config.yaml
num_key_value_heads: 3
optimizer: "ademamix"
warmup_steps: 217
Each number is 128 + 24 x the weight over its row's rms, rounded and kept within 0 to 255. Layers, rows and columns count from 0. Numbers have three digits each. The size before them is the row's rms in percent of the matrix's.

# layer 4 MLP up, 320x128, rms 0.0855, rows 106-156, columns 0-127
097:135140154151142110164158163107155137120164163087131131111113102089102121133103131121104115152155162096137079175127116141134150164096152148101123104115120124097146128094140094143100094161141129120121159178129140086173090091142158130140098122169119103128125125111085097134126111170156152113139120113167117139107120150131109169103121124137083129101128100163137142142106091139097135127098
091:124089139108091126090119117129120167135141105102119103131013131147104133095102114146105153116090121087103153143106146096134145123154114117101096137140108132160127163102160123114142113127168115167113165123141127132130123114175134112149127104093154108126114134137086167104094165104137107109148110128096152129120093132129138192107135104133139132133124108129143155124127105137110158134101
096:125135104129105119161130131129113129137139120130102125118153113140099111184136170143113120112150142118103125154149147177126141109093099107123123127115136087151152140127163179097097108119137181113143106168124120095126130106105085124164172137159103149088119130198134135124107094119167129148127110142160088126096095154131144152097182119107144113100134138162113176118100112114123115163146
108:129120091148145075132096123124153148117124125140106149125157145143101082112137102131140141099122116169138148113109083161132119156099087107132089158129166087147123108104110137149138157120118118137133142124168150115112093082118126131130093159123123101114146125100126081161118124101128100158101073118087139100126122131152112118128184157118169152133116132090109113166166089173160133128109
118:137114142180121120140091169123139119132149140126161118090124094141130150105189139083155148098127102112113129164142194147101121148138126124117141065125146112129114151168102125167158128114112178153165125146177111135125133119162127092104114116142123106129093149127131145124145139114135111171140151180107146116170113093109114097143148141159118096134138138115129082120138152116131161092121
101:153141118097130141134123091112108148078107108133090122146108172108121118153146121092149100109103105143137124116122161116123125173094149159116105168112102139139141140166133141126129130115125134064139100104120106148121063136128171153138165139101131151115142170184158125156084144100131097093096135096139121157155156116116162127137106080117153143131153157146162119120104131127157096144135
099:127164104135075147146142140129122152144158160116097124103157108154120154119120111115141138152137154119106123127164137120125097174147159146108140155142092107081152159131151142192110138084122131150127145144117122148141172115136120101186116117123159148107123119192142143136118141148107087164135126159096136171126116097138117138129137097099089135136121083095152137172118106113126109136073
100:075146131121165151129138072133144125137101116146112157120102133148109148151169109183166133135123144154133156119127127184090153117140103111114137194101101152073152094121165105158090126128130090133093147118168130112139118091119102117102115092135138132158139135151150123120137114112156146143133191131105132110119128113130149138146111104122168132150146171134133149129117133162148089162124
099:131178164135135106128107127145127142095133141161168161184146112140148098125131169119171101107109137148141156103162134102142116099154149129109152116139135158145155146152120112140134121164106113135160133096175123115115108146170145101122159119155141084152106096112140119152159136079154136156168110123141075117080141110133139068135124150158152114150153107104164141124145130089113125125151
110:166138146140106121159079102165123136153123113131128135131133107132116125080159124172143118121101174129148121152119120114101113117098136100094134111136110079124134137136158132141139106102116110152117098102140153126094142077120112135127139134154151138121118127163103148160124133124109123146151097162150131061146121124127136140129175140118074124131108164120064142132213162109127097119087
101:119086172129144122115109157109138124122134160135135125106120149118157115122114112106155120129138152151192136094139154097165157152135141182150121168109129147113164102128090105164116151117121101173140143139142148109157143118105150122148130110149103099122055109113107127155174104153145114088165144149138088111158078159133112121127146114117156145125120119112140129130126079151100110079142
099:120097160090130152120113143152108127129142164116115144093098123118132103141113079114165112164136157120132091097126114125078159151178131126128104165145133103119132076166097137143117133086117090128145155121132133150140170091175145146138135114117160161188130150151166135151130140142137120157138086161086151110162121130099128131091105104164112122119142128132139113164133154106138124098091
103:092114154136131093108146153181131134108135108150115169130111093145148122122099122112112126114138151197121105100119123107132093129118128091159131118124098085110146103117130093097120125150165147156175124124114166161125125120150114166124136142176125151058071109125119156114118109110160090149099119113109074088136152129151101147098134132130118161145145111112143100117154126143156108132138
104:151139130084100129116195102132104133157160146156095120152126112145136111114190111107162131126161123144133107136114161137125121127132102115060116138072163146116095152142142122126137114115127158124110165123085087109152169114100142147131117170138128139152089122128118117177178160179140155125105130109136137135119105120126148135144093114139133114112097159135133175150131115162113097120102
098:151132178125107138103106133137137121151163116138169136139188151160149176136140066109147090149138108139154154120157124101150100119158122159113121111098119148120118099119122101128091130134163088167143144132111109136094109128125123118126125168116083105110106111086126162122175146141126134133127122123122121129105110123109104160152070083123075128164105136086110135157093138153128106150140
095:112114122116179143074104119168131119143153139104129140070108104163071122126136140149132123099109166107131179167131130135148117159150139153141137118139131122152095087131163121134138149141112109148127156116128141115156155117160145136074143128153108108096138135100171139153078119116116116112142096136105100121071157116128117134118125110166108119150133150061130123091132096119107084147128
100:136157123093128103132133124112119158141118101141110145129169187163136111109137111119117140125145110151139113150145103123115156167167106102115163161180131159104207109094163153115123166130133140171111104154158132108105088116127122133126132115122135163114097122143112151139126152145136117150108185119142147151130142116092103166089094197114115130131145146152091137141124158120124097122114
101:102151098137141123107118080127148080122145141193103151163097142103153116150100146145094140154117174135126115124129122100087115137124146122152123158147135146202131107131131138124093122153119107120136157115139126103117155139110173117125090128123132138135121129125165115153085147148152132146084136100120158069116121097139134127098097128157101127093130131151114181117085094086104102114145
098:107116110102161138150138126132156142127091140086113176129170081163133143175131125120131128148118106131159121149164131142122093177092152153164119136131143117088149094114149129110139170136104090115119148152146061062124140122138175099093105108128126128139140140121182087119136110090100128137119135161149132145118134141152117119156116124144111154099156128124119096105151117119132136158083
103:106135102113107124071125132113117127151083116155117124151133107125054162129122146097130141085144111130155129138095125127095171136084172152112139126113134111163146170131149101145128095152143130123159112143109063123116166197123126152127145171113107104127096124111135166110141110128131121110152127121115122112148132189106122123094121104120109127108121113118127131146085165142155086105114
092:141124125105148133171143134136144123142119091140127119149115085090136155123099128144151169130121171111125117124124149114095134132098139091134129089125139128071130150156132149133127154165108104104107183151081103144180112128157107140116083133138161109123108136128144124137100154180100119111147057097093131109133142098103136119099127139129105107117129095138112155118166092118076103121165
094:167106120135102127148115129082071165129128117152105094122151101111124147149101166116127157142110146128144159114105132100161176117109111126151114106141121089167132103101127101119152090125157110161100142120102149067105118141119137117128144146111132114151165115143112121132196181143115126135176142129126105103094127131140160124130133162100150160130124113126184090126137121128118076162129
104:150132135118197130126175132139132133143128148114141117109130143132060140074093095127099145140116161147140153115150120130099124080123147136172113125116124141112095146144142198158171117105153134121109104151159142110106175086124142124128143133112138129141155141134095161127123138124147136126102182167119094172139127151114155139132120129132081111147128108164097106150161135114169108145114
110:130128133129137140107139140107120110118115154138139152148122151134157096121183141126098141129110107141107102091125106136119176144101179111109129144169116135149107150127137121140123105142164088061097119095120150118174143126103136109161154135087115110156110170135133088108118152117099128185115140111126140160112139179127159121170103174163088128115111099109166126108134162134147145160159
095:106171121109114148142130142120135115132156174160120134138160165146176162099122112197100134132105115100177131114142121161122156168101101099124103084117128097097139091130115144137105144131076108146142163127137149135114098129163141133150155121131098158102116139095081159083147116136133112147141101101119132124137129085106156124104155131148110148151172136085106144112165160137127119111118
103:144157121113117132129121117092150131102082158126111116115152123079130095094120101179110096107145105130092149120148123125107156140135169139133106119103108126127150111112124096124131093134099147112147146083153148106130101110134098142078122155140140162094111129138172161134172199179158117129113132100132143138130134069128167131131167113100093120146106143128142113155133158106149086145135
099:137122143165095121123139153152125130137099135152098107142133151158109130133092130165128110096116167146135138147103116117117189112129153134135125098157124138162120136128101126119200129172100152144125110062066132126122170178165102139088127144134097130132123125127145097167100148149161152133114147144133103157103104119112147127174184134128146141161118101143128119094122128147092111122134
096:138156133116105134101131142116111135146107120122140084132155141122117170114138152135116141155114082072115138085107118132100145120093115086134160145123137096114097085113103122132116098156139112114148106125153100085090134111137094121142125123152145161104133130144085136097129137120165116107146109160104159073162096110177135105113165078122110157133114080159080127165098115108150118146138
104:109133116123109089111145136132186143132141102116149101149133091150121142116183138141160100091099117120140123109154170144160139123120140120115105194096085113118086150122142108123125155109144094133113103131143119102108137096147201127122103103113125137110119158123161118102127109105125082135138118155153141092099119136131124117119155126095184143149143113160170154154151135106141124189138
106:152158139156120115136136125103114112127151171174176138193101135132149148114124113153138116141118120146096125113076157157174089134129136147134113113146175115160087076125091155122136134145095138099145091108141098150157127131125098128147179118121107137125163096124142112113174178165131122176104137125155107129123117106150128139151167111102126153130097131133124143107085151131112143152140
099:103112183114186116128117145142131145114084112124115161113140113130117134159107149141115128137145126135121099144147133106114124165076064140177160143155131079142107128125093135139139090137143106134108108143135149088172139066124109090140092108123104135101149149152140151121158128091127127120152140148102112096175106145107120147137138132125122132174129101191154131125152113137101132101154
089:145091108111114120123129103147100138162105126106092174114125118137144108150086085140144108116122107131136128108117122133141131162133110119152119144115097091127152102085105140120132125132084115134120112096129126144149133117122099153107070112125133108117099118103110145124149108058089109105128144080126141159114147076174171090101150146114118103095121106154135121159174155176080140103114
113:134133133144067135105102083193150161148114128175098132157099090134107132129117103122109126159136107118144159123136133127102170179147137121120091138111129092110098172132117127100122087092134145142136152149134155146158124160155156178141105145157160169103095143141147139123121131150102159112114126148167150139141108122127137125120121134136111168102102115152122174154099158147162140092140
102:114096153111114121105111071107133119167121147129119093077142112125131123104119106127137127102118117126112136108102181137082088106117133115162150108157119127181159160071148084154124132085104082146152118123146160170109141108137119154121130159114106116098159141146152119117133121096109119112163107130133108127136140133110144147166099060127105099164107098166136131113128132143165140105116
100:115139128130132072143088140091136116140148151092116154151133164105159134152133171023170157132140138125094131122115131140151114132128149103165131127158150190128098150131134159107124100126153113089143150110126115111131135137114072129144109138105118140127132122148113120126127126101133140132142108165124075123108136157127142158153133165142113088090094171129095128121138100099114110105141
104:140092102187132140092166150149100112117172114167134112108158113137181147136139157131119116148132142144129127116100114142142079121184131136117122085141150140119156135124112143147127150076148088169155148110129083088142116129168132123084116100130087086128141119109111139100137152151119091174114127132128181131126144114137106107144139135153138156132149117093156114165152166143131104116130
094:153139120135108132162136117135120128124086116155139129149176170115121117129191145113150111104148100150139162079130123091107115173125139169151139091127140139149131116158161121135132161130093114113089122168164117158144154177133089150121112153157151115156137120129106151150152174141120117144126125097150133099113124153118109118154093107123113136162093140085166088081124114124094087126106
098:176141140101113131074156160144097131117127162095113087119163131143149109165114108129169155148148116101130146117104149148162166092119121131147136136166116088178114114118126106131116130112130124132078084131122147145112089128127128080134129124094114143145121179131104125131100178090085091148135119131116117121167122132147121142125146106137158116146114104074139121123145093179132097117166
107:106109089107137156117170096129108111070122119087124139096129118124110104110156081130078123153131104145101098110123155110133119158112130143149152110118125184140130103115146130095157075180162149092096118150135122098147078165120134100123095133124103114108102117160106102156157108083156131134116122164112101112153120138133124126109129101090099162124140173148123129129102101126136096112116
096:098095148153152133126137098109137167106131126126078085150174127106109135133154112146115129124089121066120153091122121141188108138102146125138124110114113148185150139144117085136092179138128122119128163107155143147115130150132112073130143141161115142149144106106187140120133124094154127148121138120181121137094090124134110133151135120144093133092137079100163127105099143135124140108108
105:160117098083104126127148124145129128120160084081142096119128138143119150146140119128137096125108107142092117102102145100137121120106109173154111117130142120091117132138163110070117098119119156106138111141100142172158119140144136102119151136195117120125139132124081127133143146121120162140117136161123154091171188088118131077078116123087134105115101086128099105108130117087146152146113
101:177143118141163110154138133116143118136167139148118141124128103170111111154148093117142111123122096195123112144149125125154106133124129071129113133126130108104135154143131136193128166116128114090180122115114143114133166128131098162110119063183125143167121158123100130107134162109116102174094158157100156098107145114127143152150128127168157121172119136158116141125146138128140123081125
100:122127157115083104182125127161101157150137146101129161163116145124118152139128165157061119104136167130163119147154112099108135145104139093166124132188151122146122155123099104150102119130091119127082130125133129112107095140107136152120120166153122140055111096108112104169149106143143151141118080112141119117129152111081131119113113155156152138141188122144133127140129111134127114146149
109:110091152119113158135136116047128119099138164146099108105115091123124112117099136162140118091101138154171062111150127133157104130137115108117132135105135168133113127128152107126124122099151118157107179103101120151100104115134124087113110099100139131100158113115110135130099121147133138090099127111118143131113115170122176133114158125104130114136053103162161126117115147106117090121175
110:146122162057135143109115104161060169109142114065118102141135186141140123142125084138153134101149121126111134111108129124140137132163146120123114091151120114118146122142132123144133159109101138096118085156183117167134146135141139125123151096153158172137113122125153134143135105130141133164101085125093171198145142104122108125133112111142109145136144121111085098112131135118150107101122
098:159118144129134130127168126105140147130141134142120118130108106109105112197117108118111147114125124110085076114136091141100133132120141140112147178085091129139152171115167066137172174136119101155166116117155165126141125116142136135108171106120127122097138109147112142121133169115139091135149151163117133109128119092117116142144169143119108165118140071136177102173145100107106154123143
098:098133103184142131097115119119138117122119155157175117116152131131113135082130140115078116155120144103155128160137123117130144093131167128115125127093129163115135134160099175128144142134129133100093141177205143134057131137125108137128115127099167125105128113148142120097161128116154085153075141119117139134096141102133137096130105121111091106147117118110120100169148116108137072132100
106:113122124135108134130165096117116121187135124133074122124148127165135127119101123113148112119151112129135079097176109132135162125108148122149139106135142116164136157088094143145139120116115147135133121098115122156160081129120176115170131119101145168126126061108123135136154121126118153092137120084126169119120176127083129117109115155104117145070112115127064147130133141118113189114114
101:084151116161103118140121138112108096156186087129141129099132164133113146125161124090108139149142099125123186134144082109115123119100090113157154154133095113111139148129117105118086142129127147138130076137084136123087153105091129122143094159123110119083137107120145114137108150129135127161172098131140134151149160102155111148185173114105115120108090135125123151143145156121114101142079
096:156130121128097162139124142090132123135133102140116124114076093129151116097140117115175170129143126132135100143127154123111130115108144109166174134133142159133113102143132120091105128142139119138156113122116118143167159117166160153113097182144150087125140173126111171124119150116157145107120083104101150085098124118070123078145146103125128152150188110133112173164109118099101121157122
102:108130136181114116179134157136164113089125147109174108105126125125123133088175110158099152138131148138148099137145141148161163104125142106086083098138137139098116119123094147116188163164127137143149084138153127138139137151147133154133152105149176130156127151133103109083129087152152131128107173100143155151112118125102110133115140174115182101158157145110144109127110113119110133113136